Each number is 50 + 12 x the weight over its row's rms, rounded and kept within 0 to 99. Layers, rows and columns count from 0. The size before them is the row's rms in percent of the matrix's.

# layer 6 MLP gate, 768x192, rms 0.182, rows 508-520, columns 0-191
102:38 44 65 46 65 65 31 63 49 40 56 42 56 60 50 67 36 48 73 58 39 64 58 58 46 42 56 49 42 50 43 47 63 69 54 65 59 58 71 56 67 47 39 47 40 34 42 42 46 50 55 42 50 61 50 44 55 64 44 60 42 69 54 55 60 42 49 45 51 41 32 50 56 46 41 47 28 66 51 38 50 95 52 72 35 60 49 29 57 51 45 43 67 45 49 59 57 49 84 35 61 43 59 63 67 51 50 42 36 41 31 61 55 75 48 52 41 48 40 42 32 62 56 58 45 44 60 50 67 53 33 69 43 38 65 36 39 71 45 71 63 47 41 53 67 65 44 56 42 67 55 34 61 42 53 66 63 61 54 58 65 79 43 65 51 39 39 68 36 53 29 57 43 53 66 45 35 67 43 38 31 34 37 60 32 64 70 49 54 37 49 63
096:60 26 53 40 55 54 41 32 41 49 50 47 45 52 48 41 58 60 52 48 54 54 44 60 53 59 57 71 59 12 52 63 54 53 58 60 47 16 38 42 56 38 35 64 52 46 60 65 26 60 45 63 52 53 66 79 66 39 62 54 61 44 41 54 53 61 44 40 67 41 33 47 21 52 45 51 32 63 40 58 57 55 51 32 61 44 55 67 54 45 60 49 65 44 39 62 36 39 59 53 50 46 45 83 39 47 38 45 53 52 42 49 50 41 66 53 49 50 61 52 63 60 69 52 65 62 35 40 60 36 57 46 66 59 28 38 62 29 42 41 46 78 60 57 57 44 32 44 57 30 36 64 68 63 43 49 46 62 73 47 85 44 42 68 55 53 67 37 56 40 59 57 54 58 48 58 46 32 63 58 52 55 39 65 61 64 65 62 69 48 34 37
102:22 51 48 47 56 54 49 56 77 63 55 57 38 53 37 66 67 41 59 56 67 59 49 55 36 58 35 51 68 48 64 66 38 62 48 38 61 39 45 55 51 31 56 43 55 74 55 54 56 55 50 66 38 28 57 48 55 64 40 61 38 46 38 56 67 43 53 48 62 55 47 51 47 31 55 44 34 50 47 48 47 72 28 49 52 29 64 54 71 41 41 75 61 44 57 43 47 38 42 39 60 58 51 34 60 44 64 39 64 58 41 69 53 50 54 34 18 32 43 43 61 32 35 48 54 49 57 41 27 47 43 54 50 35 39 57 55 33 56 60 48 36 53 46 40 78 51 28 42 43 37 58 82 59 70 51 43 59 59 41 41 75 70 57 53 36 46 38 42 58 55 78 50 52 58 45 39 50 37 54 21 45 45 36 36 76 57 41 62 54 55 33
094:42 55 49 37 75 52 58 51 59 55 68 47 56 71 54 61 73 54 43 39 48 09 53 64 48 49 53 44 63 40 57 44 63 75 47 23 70 32 55 44 46 61 37 42 74 43 43 39 61 44 56 42 47 26 57 37 55 34 52 25 33 60 53 52 59 48 50 36 32 38 39 50 30 49 61 62 44 56 45 39 51 62 38 31 66 58 58 58 45 68 65 41 38 56 39 36 33 44 49 39 61 40 62 61 50 52 59 35 20 50 40 62 55 68 63 50 58 52 66 51 49 44 57 41 69 38 32 31 65 66 64 65 54 36 51 55 31 49 48 31 50 39 39 42 58 49 46 46 41 56 47 43 67 63 52 38 57 74 50 69 64 45 65 33 58 58 55 65 45 62 46 59 39 58 52 51 41 48 47 58 42 43 42 62 48 28 42 71 51 37 18 53
093:54 45 44 54 41 47 41 20 31 43 54 58 66 46 10 49 59 52 48 57 37 69 59 50 43 40 66 56 57 55 48 49 58 44 61 42 53 65 47 75 38 45 66 48 59 39 29 57 47 46 47 48 57 32 54 73 55 50 38 20 46 46 45 49 60 52 66 65 47 47 61 51 40 39 41 63 42 50 52 39 50 60 42 51 50 55 46 66 55 74 47 70 56 57 53 62 60 43 67 70 38 57 36 38 57 42 24 65 38 49 58 73 33 52 39 51 62 53 53 61 41 65 43 83 47 60 35 54 52 57 65 41 82 42 43 42 41 54 61 51 49 38 56 56 59 66 37 51 52 57 54 50 41 30 62 53 76 45 47 38 39 75 68 50 64 60 59 31 60 61 42 63 37 42 35 61 40 51 56 42 66 41 33 79 51 41 44 41 59 31 70 45
095:48 66 28 57 55 32 37 61 40 45 52 43 52 51 46 35 33 51 52 52 49 50 49 41 53 63 51 62 45 38 61 39 45 45 50 40 62 55 28 52 47 48 56 54 73 43 45 36 27 78 55 61 75 39 77 47 57 49 56 29 46 52 63 42 67 40 58 46 60 59 42 47 54 50 35 40 59 46 47 50 41 39 47 73 63 37 58 66 50 54 36 56 54 47 50 42 69 48 44 39 44 74 51 39 53 25 33 46 40 49 44 60 39 56 71 62 33 53 32 46 39 38 46 52 52 42 26 40 48 35 61 43 53 43 48 48 39 51 66 31 36 52 30 47 45 48 46 57 49 51 42 65 46 69 71 44 45 26 42 69 59 33 56 31 53 40 50 36 43 51 55 72 44 43 42 46 47 46 36 09 55 36 69 17 23 56 54 61 39 75 59 72
100:55 61 27 40 49 39 53 55 51 63 48 44 48 43 62 58 56 19 53 54 46 50 74 57 60 37 54 45 43 35 22 42 44 89 63 49 21 42 75 56 42 65 49 26 54 48 48 35 63 36 61 21 42 66 34 54 53 46 47 59 55 72 47 39 66 57 49 46 43 21 62 50 60 51 65 54 40 48 48 47 30 55 46 50 38 46 21 42 65 39 37 61 47 61 62 58 39 48 31 38 78 41 48 43 50 47 33 40 40 51 48 49 54 49 49 58 51 43 50 63 45 41 55 61 60 64 47 39 18 50 47 44 45 61 58 44 49 52 49 38 41 73 52 33 34 54 35 59 52 47 52 61 56 39 45 69 45 59 49 76 53 51 27 49 65 36 40 83 57 48 50 42 39 64 39 47 60 45 66 56 31 55 35 46 59 64 54 51 41 47 40 38
108:42 69 33 54 43 23 47 47 53 42 62 34 41 37 46 51 33 40 28 29 40 41 36 60 61 38 23 40 38 44 49 48 61 51 50 60 41 36 39 51 52 60 52 52 30 32 55 46 67 48 46 58 48 11 30 42 67 45 51 56 52 45 58 29 52 43 35 24 38 43 36 57 47 30 58 53 51 58 57 45 32 50 39 43 40 47 66 42 46 58 48 41 43 45 28 52 62 40 48 52 32 24 48 30 26 43 61 34 53 52 48 44 50 49 46 49 47 50 62 37 43 43 53 42 52 71 65 62 73 66 52 40 53 46 34 49 66 51 42 46 46 52 52 71 62 42 57 29 49 70 46 46 71 61 33 40 45 49 61 63 61 55 63 68 61 38 35 44 37 12 49 56 46 40 56 54 43 47 48 58 69 44 45 63 60 44 44 74 41 23 57 37
104:35 75 48 60 44 71 54 52 40 62 46 50 61 42 43 59 46 37 58 55 81 54 53 49 50 40 60 57 61 48 37 59 56 63 43 57 52 65 20 57 37 32 34 69 80 43 55 58 33 32 64 36 42 39 47 60 48 48 65 43 56 32 47 59 54 53 33 45 76 70 43 50 47 47 58 57 52 50 39 38 59 31 57 43 63 50 79 42 44 57 39 59 56 58 26 65 24 55 39 38 48 62 43 32 49 54 68 63 36 55 63 48 51 62 46 38 55 48 45 60 32 53 55 40 59 59 76 64 50 53 57 38 52 64 65 61 42 42 35 58 29 54 47 50 34 49 47 46 66 30 49 62 61 64 36 61 47 44 56 54 42 28 62 57 67 45 65 82 44 47 29 56 40 22 66 56 33 59 50 60 64 46 66 33 39 62 57 48 55 35 46 49
102:75 68 57 51 47 46 42 62 61 58 54 36 67 58 51 51 60 53 26 47 43 46 71 62 41 41 56 67 67 43 25 41 60 72 55 51 60 53 58 49 19 57 38 60 60 54 39 28 42 37 45 46 26 54 52 64 58 66 56 64 45 26 48 41 45 57 54 43 48 57 45 40 32 54 51 49 36 34 55 63 78 61 46 40 76 51 23 54 51 62 50 75 45 46 42 48 27 45 40 16 51 55 49 54 52 53 68 47 58 36 60 61 55 41 44 61 48 58 36 54 54 37 54 42 48 51 54 60 40 47 29 63 41 70 40 67 46 32 51 56 62 59 47 65 47 59 50 64 46 53 56 42 44 70 48 56 51 51 39 31 56 48 48 49 59 46 61 67 42 45 91 53 52 51 31 54 62 54 59 19 30 62 45 52 52 67 36 39 61 63 41 49
091:57 56 40 36 25 39 55 49 31 59 51 36 37 37 51 35 50 39 55 35 59 59 42 63 46 53 58 34 46 80 57 65 39 54 47 74 62 38 45 29 21 52 54 28 63 38 46 72 40 58 56 56 27 55 25 41 48 41 42 51 74 38 67 54 35 65 75 58 58 37 56 42 56 39 39 61 41 54 64 34 26 39 49 61 56 31 58 44 65 55 49 62 58 63 46 51 57 55 53 82 59 53 38 45 44 63 51 47 57 49 47 39 49 43 48 52 68 49 35 54 81 49 59 38 49 36 40 58 45 35 51 39 56 51 36 63 46 42 38 36 52 52 46 56 48 72 60 22 46 53 67 58 56 54 62 64 38 38 43 53 63 43 54 39 43 43 63 46 45 54 37 57 48 71 32 26 53 40 63 58 36 55 51 49 33 64 44 65 75 60 44 61
103:62 53 66 52 34 50 44 58 51 42 31 60 63 65 32 40 55 49 50 63 53 57 55 46 57 58 47 58 42 67 46 47 42 52 45 72 70 44 62 25 41 42 55 58 56 46 43 75 62 63 42 38 53 42 42 34 59 63 63 36 61 57 40 50 46 62 53 26 27 50 55 32 52 49 62 53 54 47 54 33 53 60 41 43 46 48 65 45 65 63 62 48 47 29 58 54 35 41 46 34 29 31 52 55 63 27 54 49 57 54 40 67 52 50 42 58 52 23 58 60 53 46 36 67 69 41 57 52 47 34 67 37 53 30 60 52 55 40 47 58 58 39 78 60 78 58 58 51 45 29 56 46 59 64 58 52 46 55 68 28 24 81 56 81 48 53 40 41 62 41 34 59 60 56 74 61 49 60 19 44 45 39 43 61 48 49 58 48 29 50 74 58
095:34 50 54 46 38 40 33 69 56 47 46 57 46 56 34 54 48 44 52 69 42 65 34 37 51 13 54 39 37 64 47 55 56 62 61 60 45 52 45 67 44 59 50 60 28 68 64 70 48 53 72 54 61 52 36 38 39 62 46 42 54 52 64 44 54 54 71 42 47 50 32 42 46 29 75 49 43 54 59 48 51 40 41 41 44 77 60 53 61 30 43 49 60 67 48 61 50 47 51 45 38 68 49 41 55 33 50 62 45 41 64 44 33 45 52 40 67 53 31 53 52 59 46 33 59 38 29 52 50 48 62 31 28 54 45 52 33 25 61 50 38 54 40 58 68 45 48 35 40 64 59 53 59 29 27 59 43 41 58 63 43 51 50 64 47 52 69 20 48 76 55 71 70 37 39 38 60 51 52 54 50 69 72 44 46 74 64 33 56 50 28 36
# layer 6 MLP up, 768x192, rms 0.19, rows 508-519, columns 0-191
107:52 37 59 28 68 49 47 66 43 80 51 52 50 71 66 68 43 67 52 81 44 40 46 49 70 12 38 40 70 52 44 48 46 72 44 51 49 52 37 51 51 64 47 31 85 40 47 46 51 65 70 57 47 54 51 44 56 46 19 52 35 39 29 51 66 57 51 50 53 54 63 46 37 65 57 44 48 50 55 41 29 62 42 41 67 41 55 51 44 31 53 65 64 53 25 62 57 52 30 55 54 56 53 62 51 55 59 44 55 62 56 25 41 27 52 42 38 60 42 51 56 46 50 58 46 37 51 36 26 45 38 53 60 50 54 70 32 54 53 49 55 51 54 48 57 54 51 63 78 50 53 34 62 57 38 43 58 47 54 34 61 47 31 52 44 62 68 63 34 46 34 44 47 44 61 30 66 66 61 42 52 53 27 66 38 39 45 51 55 65 41 52
100:67 65 55 62 30 41 41 40 60 47 55 43 40 37 64 58 53 30 64 49 60 53 66 36 74 64 47 51 39 66 33 60 39 50 55 59 55 50 44 54 58 52 75 53 53 42 42 43 51 61 75 57 74 62 38 69 52 48 43 56 42 37 61 64 34 53 38 59 67 45 59 35 59 54 46 42 55 60 36 66 45 55 36 38 44 08 49 41 31 51 45 42 63 46 68 62 48 50 49 53 70 55 75 49 22 53 54 75 31 45 21 44 56 78 64 73 41 57 46 50 34 33 46 70 53 48 50 33 51 53 63 55 57 56 44 65 69 47 43 61 48 33 45 31 46 48 37 65 35 52 44 46 73 58 44 35 38 31 55 68 43 49 50 50 61 47 58 53 29 30 58 56 42 52 56 34 64 50 44 51 58 25 56 52 53 60 44 36 50 63 52 53
104:63 51 61 29 39 35 71 47 58 52 28 40 61 54 42 34 63 50 51 51 47 23 47 54 68 47 30 53 48 67 37 58 47 77 56 37 45 67 33 83 25 50 48 35 66 57 37 54 37 25 61 49 38 55 42 56 48 59 50 40 52 42 40 55 36 49 35 48 58 61 50 51 41 55 59 30 56 39 59 42 34 65 78 44 51 64 71 47 62 49 37 47 46 57 54 52 55 56 36 61 66 40 54 23 31 37 60 60 55 80 63 23 59 49 62 47 63 58 51 57 38 42 57 41 55 36 58 51 46 41 28 46 54 67 61 26 39 46 64 67 58 48 74 45 59 45 47 46 66 53 62 76 62 67 48 50 42 53 47 55 60 43 44 52 43 51 57 53 72 44 58 49 50 51 53 66 43 57 58 51 38 61 70 36 47 54 33 42 27 56 28 59
108:27 60 43 32 51 54 47 39 55 67 36 46 47 36 29 69 40 55 46 48 32 50 53 36 64 63 41 40 55 39 36 50 56 53 53 48 59 42 49 44 49 60 43 51 58 59 38 32 64 35 63 50 38 60 48 65 71 27 30 56 57 39 66 72 84 64 63 65 58 44 34 50 30 66 38 38 28 48 41 37 36 49 50 40 33 39 46 38 58 56 26 37 47 51 38 49 38 68 50 62 61 26 70 50 40 74 45 41 48 72 54 37 36 58 32 29 47 54 50 58 53 31 67 62 48 32 55 29 56 58 65 57 56 58 69 49 40 50 42 60 49 44 35 44 60 57 44 51 25 51 57 43 71 53 45 47 45 33 52 52 51 56 45 47 51 48 64 40 60 66 40 50 49 61 71 52 33 36 37 50 39 40 41 33 48 40 54 24 39 38 75 62
098:37 56 54 40 38 49 25 48 61 83 40 46 51 55 51 36 31 61 52 59 42 52 54 54 71 51 60 60 46 63 50 56 42 55 65 35 55 59 46 25 32 52 67 60 47 55 29 44 29 60 41 37 51 35 63 46 48 75 57 42 49 43 60 52 34 37 38 69 56 65 48 43 43 47 61 64 44 55 54 47 41 39 20 54 53 42 62 48 59 33 59 56 45 50 41 51 56 65 45 76 41 63 69 40 61 49 41 54 42 70 42 58 47 55 41 47 45 58 37 45 40 45 14 38 51 45 37 69 59 33 57 42 74 47 56 58 60 66 53 55 37 53 49 09 41 57 57 45 49 42 34 53 51 60 48 56 60 42 49 33 55 71 83 37 43 57 51 54 54 41 55 44 32 59 60 71 53 73 65 61 71 59 53 75 40 51 62 51 54 41 56 68
090:60 65 31 69 64 18 69 42 59 32 50 48 37 54 48 48 54 58 56 60 58 59 36 31 61 48 66 62 69 33 64 63 40 45 57 38 62 35 59 44 36 42 45 47 50 66 38 24 42 34 41 52 44 52 65 50 51 33 62 61 46 61 46 46 50 59 44 40 49 43 45 52 59 69 29 45 56 55 47 40 47 32 42 59 65 58 44 36 55 51 36 59 37 47 53 45 59 40 37 74 77 37 37 50 61 44 51 37 72 53 50 52 44 48 34 64 35 59 58 55 53 49 64 52 73 75 49 39 62 47 51 41 54 49 73 48 68 53 34 15 40 64 30 70 49 46 47 39 65 53 52 64 46 65 37 43 60 46 41 37 56 44 46 32 47 43 48 44 61 44 70 47 39 42 50 49 38 51 49 36 47 36 28 42 42 74 44 60 72 25 78 44
101:45 68 66 27 50 43 56 06 51 59 46 36 53 61 53 33 57 62 37 39 73 32 66 43 42 44 49 71 72 32 80 50 47 29 36 54 50 49 42 56 45 50 59 44 39 43 43 55 45 55 53 44 55 49 33 52 61 45 57 48 21 40 43 51 52 55 73 51 63 52 65 57 31 28 35 36 48 58 63 46 58 53 45 51 42 49 73 40 50 62 58 47 46 60 54 59 40 48 68 59 69 49 58 40 45 35 74 67 59 48 35 60 43 37 57 59 42 44 73 35 51 63 45 40 60 29 53 56 67 55 55 57 31 55 38 34 55 44 52 67 49 48 46 40 50 58 48 58 49 57 66 32 54 62 38 49 33 56 31 68 70 48 58 68 55 50 64 31 43 37 46 35 45 51 48 34 50 49 73 48 42 72 62 29 51 52 35 69 40 71 56 35
112:52 53 50 43 50 56 64 46 43 66 45 67 59 67 44 40 30 38 48 45 63 26 78 37 61 41 36 47 48 58 71 40 63 65 46 36 69 45 50 68 55 34 63 53 37 57 51 41 23 61 68 47 40 55 73 45 46 53 56 47 23 80 48 24 51 54 57 55 43 56 59 60 35 53 64 56 62 68 34 43 49 55 89 84 52 42 51 50 46 48 50 59 29 50 41 62 38 36 61 42 53 65 57 56 55 46 41 35 49 54 41 55 50 51 61 53 54 42 57 62 51 68 37 63 43 42 53 67 81 45 44 57 41 53 58 73 31 56 47 44 36 63 40 41 45 47 65 50 54 45 27 46 62 43 43 55 77 29 58 35 48 57 57 35 35 55 69 54 37 52 49 47 61 62 40 51 59 43 65 39 52 69 64 41 54 52 43 42 46 75 47 49
105:45 61 70 31 62 45 65 29 68 49 41 57 50 33 46 85 38 57 42 46 57 47 48 29 49 54 45 41 31 39 54 63 50 53 34 40 55 36 62 49 44 64 26 55 42 58 72 49 59 42 39 43 43 57 53 66 53 43 38 60 54 66 35 63 59 53 77 40 48 34 50 47 50 86 60 53 53 43 41 57 50 45 47 64 18 51 55 62 62 51 60 55 44 16 43 42 45 31 51 43 56 60 34 43 32 61 49 47 65 58 54 71 54 53 60 50 34 40 45 37 64 40 29 25 38 33 31 58 65 43 52 53 43 47 59 74 57 68 42 39 55 52 46 39 45 48 47 52 62 59 60 19 57 59 38 34 44 53 39 63 58 62 41 39 65 57 54 46 61 57 49 46 30 56 58 58 34 62 41 51 72 47 58 63 45 45 60 29 27 62 61 55
099:54 45 51 47 21 55 49 52 21 33 40 42 57 36 58 54 63 52 41 11 57 42 34 43 45 49 41 49 61 79 50 64 55 55 47 35 50 61 38 51 43 64 48 45 29 56 44 45 50 58 52 56 49 55 37 44 55 57 50 53 61 64 31 64 54 61 52 48 47 53 42 52 33 31 55 49 48 53 24 52 51 30 41 35 36 60 43 52 39 43 43 34 34 60 27 50 44 36 22 49 58 56 54 48 48 55 79 30 38 70 35 52 40 61 42 51 43 87 75 47 41 52 48 42 43 62 40 50 57 34 63 31 46 57 55 43 39 65 37 66 18 38 31 65 42 37 50 50 69 71 46 47 33 42 52 50 47 38 74 39 52 67 52 66 52 52 54 49 78 66 48 49 36 52 44 53 51 51 65 69 46 46 38 63 31 56 49 48 40 43 48 45
094:39 40 47 57 52 36 37 31 61 54 51 45 13 53 49 69 53 50 43 67 40 64 42 39 58 55 54 68 30 51 52 58 43 47 41 53 40 61 31 66 54 45 50 49 69 27 55 54 64 33 49 48 47 58 65 24 37 52 59 41 58 38 54 56 47 55 60 46 41 47 50 55 53 40 29 45 48 55 68 70 36 42 32 28 31 43 44 59 34 66 57 46 63 30 36 58 34 44 41 46 49 76 33 39 42 45 58 29 60 48 55 25 44 47 69 38 38 43 45 45 67 40 47 56 51 49 22 61 52 26 57 54 37 31 44 82 43 46 52 43 47 25 84 43 34 55 43 49 51 46 48 44 39 46 41 53 35 43 38 44 41 62 45 37 50 41 54 47 33 50 66 58 40 39 60 40 77 62 59 49 40 67 51 43 47 63 63 55 58 40 75 61
102:44 46 68 38 46 43 58 57 40 53 47 12 52 50 38 76 58 57 45 48 66 47 52 50 54 52 54 57 58 52 36 40 54 48 54 45 50 40 43 58 46 48 51 58 60 41 52 45 49 73 49 59 37 49 76 64 39 49 43 44 35 55 61 22 50 40 35 54 80 74 44 51 56 68 55 45 48 56 26 67 60 67 61 49 64 53 54 53 38 36 44 55 74 34 43 69 49 43 48 60 64 32 61 38 40 57 55 46 59 54 41 38 78 57 29 49 57 41 25 66 45 35 53 63 56 73 48 50 59 33 28 67 46 42 42 53 50 56 66 49 38 44 42 49 52 67 69 51 49 49 46 76 47 55 64 46 41 48 56 30 71 52 39 79 52 62 56 35 69 45 36 71 50 45 34 68 53 70 40 50 59 42 37 38 52 55 54 36 24 58 49 72
# layer 6 MLP down (transposed), 768x192, rms 0.176, rows 508-519, columns 0-191
101:62 71 57 55 61 56 94 44 52 31 52 55 69 55 42 31 42 43 51 65 49 52 39 46 64 44 41 47 37 48 56 38 47 29 50 53 34 63 43 58 27 82 70 75 68 40 59 24 33 71 33 38 55 62 68 31 48 42 66 56 23 54 46 44 45 61 66 48 41 43 56 35 54 27 43 72 60 73 47 47 58 29 59 56 46 51 70 46 47 48 53 45 35 67 47 68 44 90 38 60 49 38 45 45 43 46 56 61 50 57 58 44 68 48 59 56 41 41 47 28 76 68 50 50 37 50 48 47 51 52 48 64 35 50 51 62 49 61 62 41 35 53 49 60 54 49 69 59 53 45 63 48 58 62 54 58 66 43 67 50 50 56 63 54 55 59 50 46 44 41 48 57 60 42 62 63 52 29 45 58 61 51 49 46 55 40 48 62 33 66 51 40
098:47 66 51 44 51 51 49 56 44 37 50 35 48 43 44 56 49 56 56 54 44 56 53 56 51 44 43 73 67 34 58 57 47 60 53 57 41 55 72 45 80 26 47 42 73 31 52 49 49 33 41 46 54 66 60 53 63 50 44 44 54 45 42 52 66 56 29 53 48 67 45 57 28 63 09 60 45 37 58 44 45 39 47 42 65 39 64 51 60 56 60 78 50 40 47 45 48 41 42 59 49 64 59 27 55 54 37 30 38 52 56 42 63 34 57 60 43 34 56 57 56 56 56 49 45 60 65 63 51 26 32 38 45 35 41 40 53 47 49 50 56 37 65 42 63 47 62 49 71 61 63 64 29 40 65 17 44 36 62 56 53 50 63 63 32 57 31 60 38 48 42 56 51 44 26 48 52 56 26 43 38 46 60 72 44 16 45 47 35 23 35 32
093:59 51 73 19 53 67 76 75 48 51 51 52 48 35 65 20 47 38 51 74 59 46 43 42 47 44 50 62 67 51 42 77 49 68 54 34 55 40 42 33 48 57 42 52 67 60 57 33 37 29 63 55 42 55 55 46 57 46 40 74 76 38 61 61 56 52 21 54 44 41 31 49 28 37 51 53 54 55 53 55 56 30 36 46 58 47 37 54 48 51 44 60 53 42 41 56 42 26 39 40 62 31 51 60 51 47 48 65 48 33 51 59 30 70 29 62 63 60 45 31 37 44 57 60 36 49 65 65 60 48 65 36 46 31 46 58 39 47 55 42 35 62 62 44 33 49 54 26 64 54 49 61 50 43 60 50 50 50 33 73 54 42 48 29 55 71 56 60 35 64 52 34 47 44 64 53 54 50 55 55 30 56 53 58 53 45 52 27 40 56 38 31
105:45 53 62 71 30 50 67 53 51 48 76 49 44 61 52 57 36 43 57 65 72 52 64 32 67 71 47 35 41 76 51 51 44 60 43 30 48 49 68 68 40 49 57 42 42 45 30 38 64 32 51 54 33 50 29 57 24 44 48 43 49 49 34 51 47 35 52 30 54 70 33 54 55 52 51 47 46 33 58 54 57 61 40 46 44 47 45 61 63 20 40 48 46 60 45 66 37 52 53 59 69 34 25 61 54 44 69 52 73 21 66 48 43 54 56 40 54 63 62 64 45 32 59 56 37 58 56 40 39 50 43 56 65 66 62 48 39 51 49 38 49 66 52 39 52 34 50 39 62 29 71 57 50 54 62 53 53 38 58 54 51 47 53 45 33 38 64 60 42 39 57 41 56 19 45 31 47 29 52 64 42 49 59 59 54 70 68 35 37 49 59 76
089:71 55 33 64 51 53 29 58 60 26 53 54 53 55 57 74 65 52 51 47 59 58 48 47 39 59 47 60 38 59 42 58 46 48 61 57 34 31 57 64 37 48 46 50 49 56 44 60 83 65 46 53 57 60 39 70 31 40 46 63 58 42 34 34 47 48 55 36 46 41 72 52 38 36 32 55 83 56 52 48 56 46 79 43 34 62 41 28 62 35 34 45 52 61 61 41 52 66 65 44 42 40 47 52 44 46 32 44 66 84 60 51 43 25 54 54 40 60 50 24 64 42 54 52 56 42 66 28 40 49 51 24 31 40 53 46 22 52 54 38 55 51 59 60 52 53 49 47 37 56 27 40 64 45 46 38 21 46 52 69 46 56 44 67 57 38 67 37 49 53 60 54 44 46 49 54 46 57 59 34 66 39 35 59 56 56 35 73 46 54 43 54
090:65 42 49 54 69 55 51 52 53 41 34 66 53 67 52 40 37 60 50 66 65 46 36 60 28 54 63 67 52 49 64 46 48 58 49 45 59 42 61 41 54 36 57 38 61 37 49 51 42 79 53 65 52 55 61 49 38 49 31 50 57 38 38 31 33 49 59 30 35 58 11 36 80 38 42 51 35 40 46 66 32 45 53 54 59 43 39 54 33 46 54 56 45 46 66 54 40 42 50 47 45 63 56 31 44 54 58 57 35 31 53 45 54 45 49 41 38 29 20 60 67 36 54 44 54 44 22 44 37 11 51 35 35 59 48 28 53 76 55 65 54 51 33 63 54 42 52 33 47 50 55 62 48 56 48 36 28 48 65 49 82 64 59 42 56 52 65 51 49 39 61 55 44 63 44 45 62 58 57 56 49 53 66 41 29 49 68 65 57 56 46 62
105:69 38 46 37 40 32 65 34 50 55 54 56 50 50 55 51 58 68 45 51 53 62 42 40 54 55 48 55 32 28 50 54 45 67 46 39 39 73 33 52 50 29 47 30 31 34 42 60 41 36 35 44 50 46 54 52 42 49 44 51 16 44 39 52 51 51 78 52 14 50 60 56 27 62 37 57 42 49 42 50 31 59 54 43 50 60 55 50 58 64 41 56 57 55 66 41 46 66 62 63 44 43 56 41 20 33 48 46 48 58 58 27 60 54 52 48 49 33 71 61 65 66 44 41 34 53 60 54 52 59 57 50 44 56 50 34 64 29 49 43 56 50 50 49 44 62 46 54 33 51 55 60 31 30 69 43 52 53 69 54 69 58 46 68 44 30 37 25 56 49 51 31 17 44 74 71 53 38 49 60 51 30 26 56 24 43 47 45 51 56 49 65
109:44 48 37 44 51 58 44 60 49 47 42 47 22 35 46 22 69 52 31 47 53 43 43 54 63 56 66 41 43 57 24 43 42 49 53 55 54 53 51 44 37 47 30 43 45 66 49 30 38 37 52 62 39 51 57 63 48 66 91 80 54 28 48 35 56 49 57 54 45 46 56 35 51 39 83 41 47 45 54 41 47 48 29 62 62 45 79 53 56 59 50 56 67 22 37 59 46 56 56 52 58 65 45 69 54 44 58 72 61 54 51 38 35 60 50 57 53 46 57 55 49 51 35 33 62 60 51 64 59 64 42 53 47 46 68 59 45 51 37 45 46 41 40 38 51 35 49 46 47 52 35 42 25 45 28 52 61 54 45 74 63 55 61 43 61 52 09 56 49 45 31 32 51 46 49 73 59 63 44 52 50 77 52 48 50 63 52 33 69 62 58 49
104:31 34 43 39 41 38 79 17 63 72 45 60 51 69 53 57 80 45 43 48 42 64 48 49 49 43 39 43 59 43 50 36 34 48 36 51 48 35 61 54 32 41 54 56 66 52 67 52 67 49 42 61 36 54 55 52 25 50 39 66 69 47 53 56 70 53 66 34 52 40 48 67 40 33 43 48 70 56 55 65 59 44 60 59 54 44 65 41 44 57 67 75 47 63 80 48 61 63 40 45 33 46 39 50 46 91 40 50 60 68 37 30 52 51 57 53 48 57 60 53 51 48 51 64 49 40 54 45 53 45 62 32 57 37 49 43 51 55 37 43 58 51 37 55 36 37 38 30 53 39 48 34 54 47 53 39 21 55 51 40 74 68 53 43 35 64 57 43 39 24 63 52 53 55 39 45 48 45 43 60 60 42 28 50 44 31 50 68 45 61 66 62
101:41 48 62 69 28 63 70 36 41 49 60 56 53 61 53 42 53 41 54 48 61 37 46 58 47 61 49 73 59 65 47 35 75 47 35 46 54 58 58 46 63 50 55 42 36 38 35 36 64 57 34 46 47 51 50 45 58 76 55 38 46 62 30 61 40 53 39 35 52 71 61 50 30 39 43 56 59 50 31 64 43 42 59 31 39 41 61 16 38 79 45 27 49 50 42 52 44 37 66 59 63 35 39 79 61 38 60 79 75 49 54 49 45 67 52 53 46 66 48 66 36 47 49 71 35 51 31 49 56 35 63 42 48 45 62 51 28 51 44 47 54 43 34 46 56 68 36 46 56 59 58 37 37 77 43 41 54 42 56 49 51 65 43 53 46 56 21 57 59 46 43 39 56 38 58 23 40 60 68 65 51 37 54 41 49 47 70 48 59 54 51 42
096:60 50 43 41 51 54 42 47 56 59 68 70 50 54 41 45 62 47 63 43 59 49 50 56 55 63 43 34 53 71 44 42 34 54 64 46 57 62 49 57 47 46 45 53 50 31 34 40 28 46 58 64 74 38 60 51 45 53 53 48 38 52 50 32 44 43 73 49 65 59 44 60 42 70 25 52 52 53 47 77 58 64 75 54 67 72 60 73 37 49 49 52 42 60 43 52 64 40 52 41 40 34 68 86 51 52 71 54 51 42 31 64 59 47 50 71 42 66 54 57 41 32 40 49 48 65 43 52 62 55 38 57 59 64 52 47 57 62 72 70 69 33 67 65 53 66 39 56 45 71 53 51 62 32 51 43 30 73 65 53 42 36 64 70 51 48 48 58 63 62 58 49 72 41 76 40 38 42 64 41 48 58 30 43 35 58 33 53 45 52 30 68
098:46 57 74 43 47 67 63 54 45 37 64 42 35 67 56 39 43 52 44 49 62 36 39 45 22 55 53 50 40 53 39 55 25 63 48 53 25 26 35 62 68 44 41 42 63 26 69 41 57 77 23 43 71 49 66 46 36 56 47 57 41 47 48 55 44 56 49 32 51 55 29 61 50 57 47 41 53 41 49 35 54 54 44 57 50 53 66 53 55 60 56 65 54 48 59 47 49 48 33 37 45 05 26 63 28 46 57 33 50 67 37 34 58 61 34 43 50 34 54 46 45 57 47 54 54 62 55 36 51 39 59 64 45 49 53 28 48 65 47 46 44 38 68 41 68 34 58 35 30 39 52 17 51 29 55 64 69 39 60 48 52 44 62 42 57 61 39 38 55 54 60 47 35 36 62 55 46 54 53 35 54 32 57 49 59 40 53 48 23 61 44 46